config.yaml
num_hidden_layers: 12
hidden_size: 384
num_attention_heads: 3
num_key_value_heads: 3
head_dim: 128
intermediate_size: 2304
vocab_size: 22628
hidden_act: "squared_relu"
norm: "rmsnorm"
norm_place: "pre"
norm_eps: 1e-07
positions: "rope"
rope_theta: 4700.0
rope_fraction: 0.25
qk_norm: false
attn_scale: 0.0884
bias: "none"
tie_word_embeddings: true
parallel_block: false
extras: ["gated attention", "skips across layers", "capped logits"]
init: "normal"
init_std_qkv: 0.0178
init_std_o: 0.00362
init_std_up: 0.0178
init_std_down: 0.00362
optimizer: "adamw"
learning_rate: 0.00109
beta1: 0.95
beta2: 0.98
weight_decay: 0.13
lr_head: 0.0142
max_grad_norm: 1.0
warmup_steps: 478
schedule: "cos"
final_lr_fraction: 0.0
batch_tokens: 65536
max_seq_len: 1024
doc_mask: true
train_tokens: 623700000
max_steps: 9517
dataset: "wikipedia_en"
Each number is 200 + 30 x the weight over its row's rms, rounded and kept within 0 to 999. Layers, rows and columns count from 0. The size before them is the row's rms in percent of the matrix's.

# v: layer 3 attention value, 384x384, rms 0.0426, rows 79-127, columns 144-191
# o: layer 3 attention output (transposed), 384x384, rms 0.0452, rows 79-127, columns 144-191
# q: layer 3 attention query, 384x384, rms 0.0454, rows 128-147, columns 144-191
# k: layer 3 attention key, 384x384, rms 0.044, rows 128-147, columns 144-191
v79,114,152,228,187,155,249,172,188,167,244,200,232,185,191,290,175,232,219,260,188,179,260,227,185,192,201,210,161,212,213,195,244,201,235,189,197,232,185,229,172,235,173,160,201,210,185,151,253,211
o79,115,282,188,163,235,215,219,215,255,187,184,186,196,147,175,177,184,187,202,144,191,189,213,199,238,158,158,184,237,229,205,223,234,163,236,217,198,185,174,187,287,202,160,236,145,200,186,249,195
v80,098,181,220,247,166,224,176,195,211,156,176,243,202,199,185,181,210,201,261,194,182,206,223,175,200,160,180,178,175,192,222,183,271,229,97,250,219,179,186,225,200,238,209,166,214,206,185,208,200
o80,097,231,143,212,182,234,168,181,202,220,184,196,239,191,198,178,165,190,198,127,185,218,150,172,200,215,222,196,227,224,147,180,185,139,189,243,212,160,173,170,185,211,180,236,214,244,221,214,154
v81,102,189,199,223,203,159,184,181,227,185,209,211,148,230,205,233,180,228,181,223,195,240,206,225,194,205,158,135,209,186,198,198,236,187,270,190,226,226,176,203,166,187,233,232,181,218,158,194,208
o81,105,221,202,164,187,210,202,217,248,210,238,200,162,173,137,184,202,145,219,212,201,210,205,199,211,202,174,141,215,184,210,274,225,181,171,180,153,210,234,229,245,202,189,166,175,221,194,174,211
v82,101,205,167,191,187,214,185,168,213,183,221,226,196,207,225,147,201,186,231,174,178,228,209,216,242,201,230,187,217,168,175,217,171,192,157,218,160,225,215,210,270,185,139,172,209,235,245,261,187
o82,097,247,226,177,206,196,190,212,188,207,187,209,221,155,175,200,178,221,213,162,178,224,238,185,186,197,179,216,238,193,176,231,278,254,204,189,168,259,190,202,192,198,173,248,180,188,238,186,175
v83,078,189,173,181,189,230,217,203,266,201,211,199,235,179,195,204,271,163,298,239,219,191,246,193,205,238,220,158,213,215,217,233,219,191,167,226,152,199,174,213,177,202,128,206,216,192,194,226,185
o83,081,196,189,216,211,195,166,175,217,187,173,148,255,229,183,191,155,208,215,143,156,166,156,183,188,215,201,204,239,199,202,217,232,160,214,202,171,226,175,216,197,224,229,313,185,195,185,196,167
v84,102,212,192,221,235,215,221,179,208,168,226,217,203,188,168,222,215,174,200,219,224,239,247,195,198,204,197,187,204,204,189,212,208,159,170,204,173,197,223,198,227,224,173,167,180,233,202,184,200
o84,100,220,246,174,179,190,206,152,215,184,211,217,277,254,231,213,201,258,202,225,153,249,239,176,230,244,188,234,197,186,234,208,240,238,266,192,227,196,208,216,108,197,224,202,192,190,199,204,176
v85,117,217,181,190,220,218,99,191,192,241,176,248,170,221,265,216,171,260,209,220,187,237,186,203,210,209,164,183,180,258,188,218,203,189,183,195,189,211,194,174,176,236,264,210,211,168,173,183,207
o85,110,223,219,192,231,234,226,164,209,234,222,188,170,198,198,160,155,208,216,218,252,209,176,188,238,185,187,210,172,196,235,185,164,148,196,279,209,179,201,149,297,210,179,177,161,263,181,268,229
v86,103,224,176,191,198,230,194,212,243,199,189,157,242,197,159,197,205,204,175,184,214,133,176,230,176,213,192,179,202,225,207,237,151,193,202,176,153,197,187,208,207,275,200,189,203,215,263,124,129
o86,105,144,221,235,218,192,204,198,153,225,207,177,228,270,245,212,201,249,217,288,199,164,215,232,179,221,200,227,131,140,247,200,175,232,233,205,194,220,199,173,152,203,227,238,204,200,146,191,222
v87,103,194,189,206,225,227,160,225,224,236,192,183,239,222,233,252,205,174,194,224,218,206,209,221,194,224,184,189,185,237,189,199,139,186,253,192,208,210,211,186,159,218,193,188,222,193,190,162,198
o87,099,166,220,226,222,185,220,198,140,200,192,221,229,229,229,184,141,188,217,251,198,146,226,211,210,154,196,251,145,217,216,192,218,187,210,208,190,215,252,172,182,216,246,212,182,203,122,243,257
v88,096,193,205,196,233,205,219,197,210,187,193,247,206,193,208,195,248,202,239,197,256,205,242,206,188,241,223,193,195,171,224,201,172,235,243,176,195,200,222,228,155,206,232,195,201,189,119,248,178
o88,084,236,192,211,184,180,203,150,210,204,174,191,278,194,193,192,184,180,212,186,184,179,243,178,241,167,174,212,160,218,225,203,169,190,213,220,205,244,221,153,228,214,206,178,172,209,175,208,207
v89,096,203,240,208,192,190,186,201,228,131,255,191,185,199,165,168,200,233,198,185,208,171,192,191,220,250,241,200,181,214,217,190,271,227,152,219,195,189,219,230,219,209,223,167,142,199,200,181,225
o89,097,236,181,192,184,230,111,187,186,239,181,197,202,168,177,196,239,253,184,157,202,198,140,193,266,201,180,193,190,205,190,198,200,212,172,169,185,228,209,191,178,214,176,196,187,195,212,188,169
v90,103,222,162,197,224,186,224,202,164,180,191,155,231,263,211,232,227,185,202,192,164,188,137,170,205,252,217,178,206,189,179,209,188,216,113,220,198,187,209,202,217,237,200,195,190,200,199,210,225
o90,094,239,187,193,196,146,219,182,202,195,230,229,275,205,231,213,207,224,189,208,211,210,224,173,235,162,200,251,170,200,208,159,231,229,259,273,188,193,194,129,210,194,254,202,179,164,192,221,232
v91,103,199,221,215,187,211,217,199,195,142,215,167,216,164,130,208,216,172,179,176,250,237,198,190,190,150,248,239,195,183,170,175,173,202,219,215,236,167,221,219,254,230,153,174,222,189,271,176,177
o91,106,176,198,221,161,198,187,198,141,177,170,236,241,220,262,253,201,212,187,193,158,205,266,201,194,192,199,226,197,201,127,149,189,241,194,190,209,221,219,199,115,175,219,206,179,173,204,199,204
v92,094,209,260,232,230,205,212,290,208,230,188,187,214,221,185,219,146,190,175,172,205,216,208,203,252,156,161,191,181,172,207,169,247,173,151,231,205,251,185,222,177,226,289,167,180,204,230,142,205
o92,094,170,185,184,210,239,156,204,158,266,214,209,134,178,155,125,196,217,185,197,234,201,105,197,205,267,235,181,200,261,149,233,181,219,156,218,157,180,250,202,214,210,169,172,269,236,239,216,219
v93,097,230,209,173,222,183,231,253,173,224,211,171,229,255,240,202,190,190,162,160,196,198,98,225,217,160,232,212,188,196,215,185,188,175,184,207,210,237,171,187,208,116,219,235,222,183,260,222,204
o93,097,205,175,190,186,207,194,227,197,213,183,215,147,146,185,176,216,215,186,208,215,171,160,217,201,186,215,216,196,244,171,181,175,249,171,163,158,220,184,225,242,191,173,196,257,173,262,175,214
v94,089,223,197,176,175,187,199,208,167,195,168,191,189,183,137,217,138,211,170,151,204,195,153,174,201,182,167,201,193,194,198,191,156,206,223,168,223,186,188,199,212,234,250,170,214,241,229,191,218
o94,087,180,189,208,201,179,242,194,166,198,218,211,161,217,235,197,209,189,181,211,248,222,220,196,176,188,188,209,145,181,241,166,131,209,231,250,258,160,231,172,174,176,213,148,237,208,189,233,251
v95,089,168,148,206,208,173,216,188,217,220,165,218,222,190,165,256,220,169,279,230,172,175,225,210,187,130,245,204,198,226,208,204,217,184,112,208,175,182,187,202,182,215,189,214,233,207,175,211,171
o95,090,185,149,220,187,193,259,141,210,166,162,169,236,219,222,184,191,197,189,186,145,172,198,180,191,191,199,226,250,229,220,157,202,176,202,250,186,155,148,167,216,235,210,258,238,182,152,190,156
v96,108,186,216,233,189,169,226,210,174,203,195,225,178,189,169,169,183,189,236,178,180,193,214,204,243,204,174,229,164,178,190,169,283,200,88,234,225,196,175,236,167,240,242,142,211,212,192,147,198
o96,106,195,141,167,174,233,140,207,175,235,222,185,188,175,190,172,244,199,182,138,254,218,111,199,239,241,232,162,169,248,176,177,180,192,179,218,200,150,217,141,192,228,161,187,267,220,218,199,184
v97,109,227,228,218,158,217,195,171,274,155,220,153,190,199,149,161,181,175,175,193,191,217,181,205,204,177,191,169,212,217,203,217,250,181,243,201,203,167,197,224,216,157,224,173,186,153,247,236,171
o97,105,238,242,222,188,277,124,246,169,235,186,197,193,207,179,207,156,231,193,167,178,249,159,226,150,248,228,168,212,150,173,243,238,214,227,174,215,203,211,253,163,172,131,258,205,227,201,197,145
v98,087,223,242,166,202,244,169,201,198,227,250,215,187,243,236,197,243,192,182,194,233,252,152,210,178,231,182,170,200,232,214,207,165,173,243,208,213,230,174,213,195,178,174,227,212,192,271,229,210
o98,085,226,214,209,204,208,164,234,151,224,190,224,222,203,195,177,158,210,221,201,189,169,184,234,236,168,186,199,179,173,173,215,223,205,237,180,191,260,218,182,203,185,213,213,174,200,191,248,205
v99,100,206,155,189,202,174,234,220,171,202,195,176,222,175,152,156,164,186,198,131,228,191,179,187,216,189,234,203,188,182,202,175,195,195,177,203,174,228,180,220,182,243,250,163,188,189,247,174,216
o99,099,185,177,145,204,208,179,205,200,246,210,190,142,205,174,188,205,206,173,179,263,229,132,203,196,281,217,229,176,187,216,179,155,204,165,159,188,193,222,195,161,198,167,231,268,205,213,204,188
v100,088,159,172,186,201,188,255,188,200,204,166,194,211,203,197,162,226,178,295,222,251,214,265,143,195,227,249,208,200,169,222,212,257,203,131,234,214,204,187,254,180,219,171,169,191,188,182,186,220
o100,087,237,145,192,203,157,218,160,227,186,182,235,239,208,199,182,162,150,180,120,168,162,130,189,204,179,184,234,185,263,199,152,197,134,223,216,161,214,210,162,205,212,219,217,177,190,229,229,161
v101,109,217,225,208,194,246,240,183,229,230,163,187,208,173,194,173,181,203,205,240,202,195,286,260,193,182,218,212,206,206,203,208,191,214,266,211,177,234,194,233,180,191,164,176,180,199,160,233,214
o101,109,130,204,250,200,218,216,187,264,183,161,208,234,212,205,184,148,188,204,208,144,201,229,217,173,206,212,205,212,239,189,223,189,151,195,195,194,238,250,256,183,201,234,197,159,213,206,190,169
v102,098,230,246,190,207,240,200,244,202,227,222,164,227,254,251,179,221,198,144,208,236,212,193,222,196,208,212,177,177,210,207,176,208,187,219,217,168,229,174,197,212,218,226,197,214,182,269,168,243
o102,099,194,196,210,210,200,167,194,195,242,243,272,219,184,187,185,199,246,232,232,209,173,198,202,204,207,180,189,145,226,166,216,207,244,196,177,140,268,238,184,179,191,215,190,197,213,197,237,236
v103,081,183,149,173,232,199,209,220,186,208,227,210,188,187,202,205,199,204,163,233,234,168,179,184,181,220,208,199,216,147,190,173,196,212,234,142,163,250,222,225,212,199,170,223,179,274,169,148,231
o103,082,218,188,177,221,125,209,208,218,196,223,234,198,206,170,224,254,224,196,211,235,203,235,208,223,216,184,214,151,201,267,255,218,243,209,171,231,237,242,186,192,209,230,186,210,150,194,198,256
v104,124,159,228,210,166,150,204,165,154,138,192,191,200,180,210,193,264,222,183,210,204,208,162,185,231,193,201,253,197,220,183,222,193,190,189,228,190,168,206,187,245,240,135,185,215,193,154,170,241
o104,114,217,160,156,223,208,213,227,156,151,223,201,281,204,244,195,280,197,170,185,210,173,245,219,211,188,216,188,170,220,177,181,225,208,189,187,188,139,195,140,199,216,180,212,182,194,143,231,242
v105,110,222,240,209,239,191,229,252,151,259,178,213,179,220,232,204,161,169,171,238,127,184,147,188,215,198,174,224,176,218,188,186,223,245,159,192,200,237,168,183,108,246,247,196,190,165,218,170,166
o105,105,114,198,227,202,223,214,197,220,218,283,224,174,210,210,159,167,196,227,254,275,206,155,214,165,219,241,148,149,193,219,188,184,160,204,248,200,162,203,172,232,195,229,207,239,220,122,240,195
v106,118,185,224,199,194,188,188,216,263,150,258,161,207,191,162,276,207,215,231,235,254,211,199,193,196,178,197,204,190,174,183,169,237,166,184,204,178,215,168,185,161,261,224,194,151,205,188,188,222
o106,113,176,203,178,195,215,167,197,217,176,185,246,207,221,228,180,216,215,156,188,230,196,176,174,267,226,188,206,202,198,200,156,205,156,246,136,233,174,253,168,202,220,206,192,203,188,174,225,195
v107,119,173,172,193,167,171,225,212,146,243,178,248,215,221,242,181,207,191,259,210,150,142,168,165,201,288,218,200,209,187,216,194,225,240,140,186,200,172,178,189,160,201,261,188,206,181,163,233,164
o107,115,245,180,188,219,191,217,179,281,194,242,172,175,188,161,198,205,160,211,172,254,210,143,197,195,197,190,177,185,176,261,174,169,160,219,250,214,181,141,171,293,189,195,222,218,220,209,204,185
v108,090,169,142,217,197,223,218,184,260,203,173,228,228,169,186,266,256,186,305,233,235,203,262,201,180,197,197,188,203,224,203,241,210,199,195,200,175,184,190,211,204,233,152,242,203,209,174,214,189
o108,089,205,186,224,200,178,212,174,189,184,158,145,275,247,209,188,158,184,223,205,155,161,183,202,181,202,174,214,232,191,220,194,226,156,227,189,202,202,187,172,184,254,221,288,180,178,153,211,175
v109,106,189,172,198,233,137,172,231,236,188,218,201,217,209,183,229,206,172,191,205,219,164,128,149,215,155,225,215,189,201,171,190,237,181,173,206,129,210,170,179,190,273,238,200,222,216,242,114,195
o109,104,173,198,218,217,187,189,195,129,236,219,218,191,230,202,174,218,249,186,205,268,177,134,210,217,247,183,206,182,177,188,192,195,207,182,210,190,216,222,142,192,231,167,263,195,174,177,244,229
v110,112,231,195,208,195,196,145,165,197,150,196,239,194,185,220,181,234,222,224,162,200,212,214,188,190,246,235,218,216,186,203,237,211,199,226,192,156,181,241,179,260,131,219,231,182,206,221,241,145
o110,106,225,248,202,232,216,178,225,190,180,176,151,203,180,176,232,220,208,187,198,180,211,234,210,210,167,155,216,244,142,206,215,221,200,232,232,187,253,166,269,184,173,175,194,178,190,225,193,156
v111,125,227,191,217,221,155,201,201,182,186,206,216,201,125,142,192,188,183,229,146,196,188,164,161,227,184,240,269,210,167,227,178,208,185,169,169,196,180,196,199,233,216,236,186,188,202,195,216,190
o111,116,210,202,182,187,202,191,220,180,184,188,154,178,231,194,196,239,203,154,169,267,219,165,194,195,267,223,245,193,149,240,171,175,211,207,175,281,154,157,198,161,184,160,232,251,189,231,196,184
v112,103,175,227,202,198,197,232,187,144,159,207,230,203,180,227,162,193,169,236,192,162,207,216,142,220,162,235,258,206,138,206,181,244,224,114,193,190,178,215,174,245,162,189,196,212,220,241,238,208
o112,100,212,206,199,205,198,210,190,200,161,213,207,152,186,172,203,250,222,181,146,233,248,192,190,190,219,193,182,254,186,170,167,211,214,203,212,244,181,174,214,198,202,158,211,232,173,249,217,163
v113,088,185,223,212,146,220,176,165,250,170,219,224,153,173,210,241,235,221,281,217,203,214,291,173,209,197,209,186,215,242,188,251,213,190,201,203,213,180,231,207,243,232,156,223,196,203,200,191,196
o113,088,213,228,219,200,195,182,175,156,195,167,161,244,250,231,205,184,217,237,202,119,191,208,189,196,175,179,178,243,147,201,237,238,174,249,240,203,199,178,187,148,230,197,218,142,196,170,212,185
v114,100,169,276,232,151,172,183,195,207,207,203,169,135,201,207,198,145,241,182,213,189,183,214,214,214,227,123,192,200,275,162,220,219,163,188,207,230,176,184,201,182,256,157,176,200,231,142,109,207
o114,100,186,193,176,212,246,185,184,191,204,229,177,171,213,218,149,256,244,235,196,221,201,210,226,175,227,232,146,164,212,219,239,216,183,198,213,197,140,211,212,204,211,193,170,184,223,153,181,233
v115,112,172,184,193,217,147,176,173,238,196,186,187,183,159,161,261,242,211,200,191,227,203,204,162,207,213,217,222,235,206,199,233,187,178,224,178,154,226,223,210,241,260,206,217,206,233,150,135,237
o115,103,206,251,146,238,153,253,182,221,180,190,176,194,237,185,187,217,221,186,236,189,185,222,178,246,242,172,231,199,162,235,255,221,247,209,192,177,205,225,196,157,206,196,207,172,167,189,203,226
v116,107,171,186,161,142,205,177,164,178,218,207,191,196,267,239,162,235,229,213,197,174,162,191,152,175,229,167,157,224,231,210,219,172,203,200,197,222,185,171,248,195,200,156,182,235,210,181,212,212
o116,095,247,178,184,207,166,218,213,238,215,228,227,225,209,239,204,154,110,213,170,187,178,239,191,151,176,192,183,183,170,213,222,180,153,239,228,190,178,206,157,211,159,254,193,180,232,205,228,212
v117,102,199,241,225,168,240,175,194,186,146,201,205,217,178,156,229,265,191,229,219,200,281,241,158,196,150,169,174,213,216,191,222,204,184,229,214,249,164,263,183,248,235,128,181,216,209,181,230,239
o117,101,201,208,217,188,207,203,190,190,175,180,194,260,219,245,220,187,210,208,185,167,205,274,177,236,161,193,191,223,199,156,210,224,197,257,232,230,185,214,177,159,201,214,201,161,206,175,262,196
v118,118,224,257,208,180,232,206,211,237,206,217,125,224,201,179,191,168,178,233,171,203,181,174,215,226,283,217,229,198,197,224,206,194,164,168,214,205,193,221,189,215,197,213,154,195,183,197,191,184
o118,115,211,205,219,181,217,137,219,181,209,215,196,208,211,209,207,188,248,199,211,215,187,172,193,223,228,245,246,209,176,244,184,244,262,242,177,233,170,171,222,157,196,184,245,207,198,173,195,190
v119,110,182,200,172,139,206,170,210,130,243,177,173,197,200,196,168,196,238,179,167,218,176,182,192,201,216,167,213,222,199,190,225,152,209,290,165,238,203,198,178,180,214,162,220,239,140,227,246,179
o119,107,228,204,180,208,168,233,211,236,207,224,195,160,199,202,257,192,156,248,257,201,211,240,221,145,201,172,159,187,154,215,198,181,259,230,163,170,177,180,225,176,163,223,181,196,212,158,177,217
v120,125,202,213,204,191,179,192,160,179,185,220,204,157,194,209,235,187,232,185,228,133,199,196,173,195,200,153,186,211,232,217,243,187,178,206,191,209,190,193,227,217,223,191,189,260,211,200,171,212
o120,117,171,220,160,221,195,248,183,214,200,222,188,164,233,223,192,163,163,189,206,182,231,248,190,203,188,207,220,152,97,211,243,174,158,226,253,199,154,187,194,180,149,239,188,213,233,201,205,196
v121,118,213,166,205,263,229,198,202,174,175,210,251,251,205,228,216,245,142,241,201,187,248,228,185,187,233,248,212,184,146,217,207,206,216,174,214,165,240,210,173,215,156,251,197,195,203,234,256,207
o121,111,218,211,216,202,202,196,187,255,217,167,182,193,144,127,205,149,190,188,184,240,246,175,185,273,176,165,236,246,180,198,201,203,168,197,215,184,269,201,232,226,216,185,227,223,190,255,246,135
v122,117,194,264,216,188,210,198,172,145,194,208,169,187,188,165,220,202,202,208,159,219,214,207,172,195,236,186,219,203,176,213,221,232,184,148,193,205,161,209,226,243,229,148,165,202,197,159,215,204
o122,112,255,148,132,189,207,193,219,188,200,218,174,235,231,249,144,202,189,194,174,213,186,199,179,216,218,222,236,193,214,208,190,198,183,272,166,277,128,181,166,142,187,164,221,218,203,220,233,221
v123,123,206,251,190,162,226,207,174,215,172,208,224,167,202,240,165,192,223,171,221,229,231,242,234,176,184,221,142,201,245,200,200,222,250,221,195,209,233,238,248,213,151,168,193,191,198,180,209,213
o123,107,228,215,181,211,227,175,214,240,229,173,200,218,181,182,168,190,200,196,173,144,207,176,202,261,175,208,171,220,199,150,256,202,181,177,209,180,282,248,218,231,188,175,181,144,203,253,203,180
v124,105,214,247,231,172,227,165,195,168,234,185,208,172,227,192,175,187,214,257,226,140,199,228,176,209,239,159,184,204,195,202,210,260,219,129,220,230,164,193,211,186,189,236,177,179,216,103,219,204
o124,102,242,174,191,181,229,177,189,253,206,206,182,220,189,190,169,179,186,224,167,233,225,180,195,210,215,235,190,224,239,220,199,192,170,216,239,252,139,175,187,230,190,180,133,216,256,230,205,167
v125,088,195,189,179,206,229,148,214,220,220,205,193,224,217,281,158,206,240,206,208,204,170,196,279,202,196,197,185,164,238,192,208,194,188,230,209,164,205,167,168,156,191,230,227,206,145,209,174,223
o125,092,182,204,224,220,235,160,197,213,238,188,202,197,174,168,149,193,242,235,239,229,163,168,213,208,183,196,179,164,240,193,196,192,199,158,164,147,233,216,210,264,225,174,184,189,234,178,219,206
v126,105,217,241,216,181,254,150,195,232,132,244,209,212,212,220,210,203,208,237,210,228,251,260,252,163,172,199,141,189,167,199,233,215,208,257,202,213,199,231,191,221,177,208,237,160,199,198,237,167
o126,102,233,202,208,197,205,137,218,220,227,135,170,212,195,186,203,181,217,250,208,137,193,200,196,269,160,169,176,253,191,165,239,255,189,221,184,195,240,221,244,198,212,174,180,146,225,197,207,141
v127,094,193,223,208,240,196,183,196,187,240,168,222,157,218,227,224,196,212,179,240,185,191,208,204,210,171,152,182,210,213,210,231,211,198,239,177,202,236,194,197,180,160,210,226,172,223,118,192,187
o127,096,196,212,140,231,218,216,206,229,198,206,160,176,208,152,145,223,214,211,219,233,204,148,180,200,228,218,151,215,209,223,272,214,192,154,161,211,176,180,214,256,234,156,176,213,208,199,161,205
q128,090,182,195,202,166,239,171,210,187,135,165,190,153,241,183,218,193,131,212,218,230,194,175,191,194,244,199,178,203,165,263,273,193,201,193,201,221,220,239,189,177,235,177,193,221,216,194,175,185
k128,104,173,208,202,186,156,203,151,137,190,177,180,231,199,195,174,208,218,201,206,194,228,177,195,190,178,216,214,233,240,207,180,179,201,204,181,121,216,180,168,300,221,153,218,175,120,208,203,201
q129,107,190,206,137,247,183,219,213,207,302,176,171,227,225,139,211,258,246,154,205,192,159,168,207,240,203,158,216,182,133,186,180,229,248,169,216,195,208,204,184,139,172,218,204,212,169,213,196,197
k129,091,242,176,210,174,242,215,275,247,180,214,207,189,140,217,232,152,203,220,169,185,238,202,191,191,199,199,154,189,140,173,223,207,185,172,190,221,234,242,182,92,167,206,145,195,258,178,199,229
q130,113,174,188,147,233,186,183,231,197,262,167,190,215,223,201,205,264,239,206,185,219,176,172,206,227,223,189,214,176,183,197,174,183,290,214,208,183,157,179,146,191,149,155,208,215,203,204,193,175
k130,115,244,195,202,146,259,195,269,263,200,221,188,177,179,179,257,206,242,174,219,229,236,197,193,192,235,208,158,186,148,175,186,206,207,162,213,239,225,249,201,120,232,235,186,213,260,182,224,202
q131,121,193,199,228,179,164,216,143,194,156,217,189,194,194,197,189,205,164,209,164,164,203,252,179,177,183,199,204,211,216,192,214,208,145,169,182,220,264,247,186,228,235,269,167,149,194,200,238,204
k131,113,248,181,217,246,140,210,152,180,174,212,216,206,142,194,168,213,182,211,213,192,179,223,197,211,145,170,226,231,235,233,235,204,202,178,123,171,181,181,246,242,212,190,193,194,173,146,174,226
q132,106,176,224,227,196,242,203,219,282,164,195,191,209,167,212,178,165,196,178,184,176,190,217,207,198,228,173,221,184,193,215,231,232,212,248,200,185,213,243,186,216,177,196,245,199,196,135,203,234
k132,128,196,148,218,219,176,155,237,239,251,230,179,192,226,223,222,253,220,230,200,224,225,241,175,249,267,188,169,194,154,212,176,217,177,238,237,202,231,232,193,197,196,230,184,200,191,233,160,198
q133,111,195,201,167,194,198,227,178,143,251,255,176,168,209,233,202,193,174,203,239,180,218,193,185,139,163,186,157,225,166,209,185,181,136,225,174,168,201,195,215,205,235,195,206,229,204,242,198,189
k133,127,234,239,220,227,195,179,170,190,163,227,244,206,160,210,155,165,180,213,236,169,154,180,229,211,131,236,267,221,240,206,157,163,212,162,196,211,214,178,226,213,148,198,241,157,219,179,206,193
q134,108,224,219,227,136,247,197,214,184,211,158,243,199,207,121,177,152,251,207,168,238,175,145,231,229,226,221,218,180,172,177,232,216,215,166,202,213,223,162,214,146,184,142,194,203,190,210,196,229
k134,088,200,170,156,191,205,205,229,221,208,186,185,232,201,165,240,246,215,190,207,224,156,198,210,202,248,208,248,170,227,227,195,240,218,228,262,141,193,176,177,158,279,191,208,163,158,201,177,194
q135,102,191,217,167,144,194,194,181,151,200,175,196,216,246,212,188,221,194,198,144,235,252,205,203,280,181,173,216,190,228,178,223,233,231,150,198,231,242,194,200,174,188,162,163,203,231,193,193,221
k135,119,232,214,165,187,242,234,202,185,219,184,171,201,268,205,281,212,208,181,198,248,221,233,205,199,225,237,142,155,181,233,250,204,200,254,175,161,214,204,212,157,256,265,189,175,211,232,221,177
q136,126,189,124,194,267,153,206,193,209,195,209,194,184,194,281,204,226,187,220,258,161,224,213,190,162,165,170,147,231,201,228,212,146,137,211,201,182,165,218,151,284,236,262,201,235,195,179,228,220
k136,067,202,198,195,201,210,215,161,196,186,243,224,187,210,218,157,166,183,188,235,192,238,235,200,191,189,195,202,287,229,157,197,232,203,174,196,228,203,201,227,192,168,190,184,266,228,164,188,197
q137,119,193,238,211,193,267,192,178,215,169,179,210,203,212,165,161,211,194,164,123,274,198,204,196,242,173,248,257,178,213,170,172,280,286,196,200,203,214,199,192,141,138,192,194,180,220,230,160,183
k137,092,271,243,154,213,208,182,213,204,185,188,198,253,172,190,243,243,196,178,201,216,171,157,229,228,196,175,211,50,160,236,190,147,169,263,198,214,257,189,236,208,232,206,221,149,168,214,209,199
q138,093,203,226,159,176,202,203,194,208,195,218,260,193,234,278,213,217,209,206,202,183,252,226,172,207,186,166,121,180,159,180,182,214,140,210,179,232,236,200,206,184,239,227,192,231,237,216,271,186
k138,109,210,167,181,184,222,190,198,207,198,210,217,213,237,176,264,229,191,219,185,239,155,179,221,190,256,226,214,98,188,231,203,227,212,223,210,169,222,206,180,207,220,177,199,157,145,202,179,217
q139,136,162,209,224,203,174,246,247,222,217,214,222,201,156,240,171,181,189,213,242,231,228,228,191,168,203,170,205,266,174,159,166,210,192,237,228,181,185,177,186,198,212,226,178,211,239,167,194,179
k139,092,206,192,215,188,246,212,177,185,191,221,232,199,224,205,212,134,210,251,202,176,210,238,175,180,202,223,193,286,226,147,216,244,247,176,160,191,191,181,189,168,153,171,218,252,231,245,225,211
q140,106,172,215,232,199,177,215,241,181,186,181,209,204,179,214,188,186,218,190,204,229,219,255,195,189,197,156,235,229,184,163,162,214,208,242,213,193,197,188,197,128,217,173,182,174,279,178,177,179
k140,092,217,186,216,192,211,242,182,173,194,217,230,176,235,206,200,143,224,232,198,201,234,228,152,206,212,232,211,284,231,150,230,245,217,170,189,189,180,196,205,184,143,197,235,258,208,227,196,189
q141,105,185,244,240,203,232,189,195,155,192,200,187,170,206,196,219,207,224,201,137,161,180,197,203,164,195,255,229,216,216,197,201,188,190,190,182,172,223,211,211,187,143,189,219,225,216,184,189,210
k141,100,189,201,223,163,185,226,180,247,232,255,229,216,189,169,220,224,192,144,233,180,153,229,167,249,194,241,163,205,232,214,151,167,264,192,233,218,164,197,243,207,187,246,224,238,195,257,199,220
q142,105,170,200,184,141,227,227,218,155,177,178,195,227,192,161,185,167,211,210,196,169,235,252,229,182,208,167,112,201,216,177,216,209,258,214,177,128,176,158,185,151,221,186,190,191,247,185,162,183
k142,101,187,216,208,201,167,209,221,178,231,147,195,241,214,227,199,203,227,218,213,224,181,176,156,206,205,168,240,221,137,210,162,169,146,211,209,225,195,282,227,169,154,183,209,225,188,181,218,161
q143,086,204,196,219,204,225,184,209,184,248,195,183,254,181,276,175,199,231,192,240,263,172,227,211,216,317,192,209,201,204,223,165,189,212,188,158,261,169,174,201,139,223,207,190,187,219,205,138,204
k143,085,212,154,154,227,233,208,227,211,195,168,232,177,160,194,202,179,172,181,187,214,202,220,167,167,211,218,235,226,275,226,213,221,277,235,185,204,165,146,177,171,251,202,191,180,224,250,202,182
q144,105,145,179,150,221,229,185,230,236,271,188,189,182,219,187,202,214,249,178,227,193,171,164,156,199,201,208,234,194,187,170,202,215,231,212,210,206,179,179,177,135,232,200,182,187,169,245,179,184
k144,085,203,197,229,153,227,277,194,174,170,218,172,177,163,189,231,174,169,187,192,203,264,221,190,201,227,186,185,198,175,191,221,170,238,172,197,222,201,199,202,212,159,173,141,214,201,254,174,218
q145,097,186,195,143,232,176,213,207,203,286,224,227,172,250,226,190,248,258,194,211,198,204,209,156,220,182,178,192,187,262,146,161,234,229,179,203,178,168,184,219,200,178,220,235,235,190,225,195,224
k145,111,195,281,214,178,279,195,255,259,202,196,185,199,215,218,228,201,180,191,182,254,182,170,218,196,219,190,220,180,156,168,179,225,165,195,215,252,196,198,200,138,213,217,211,151,245,199,211,195
q146,097,192,175,156,193,149,156,159,190,220,196,227,155,261,225,211,208,258,183,219,197,200,161,171,242,166,200,174,195,230,190,209,201,207,194,197,184,202,189,174,166,152,192,208,244,160,275,226,213
k146,099,203,191,209,202,249,211,190,287,180,184,196,184,234,166,224,187,179,185,235,267,151,200,249,158,236,221,198,200,184,164,164,188,189,183,251,264,142,209,217,187,187,179,209,173,228,168,211,155
q147,095,170,165,221,262,233,178,229,213,180,152,163,250,160,197,206,207,190,176,182,187,170,198,230,200,250,169,216,195,201,188,240,174,205,206,209,279,157,233,193,219,182,193,215,162,143,131,198,185
k147,102,248,226,191,138,233,199,232,183,268,190,208,155,235,227,238,224,170,213,185,252,219,211,222,200,209,199,216,209,223,175,177,207,166,244,203,221,247,221,197,179,222,213,141,122,220,192,261,185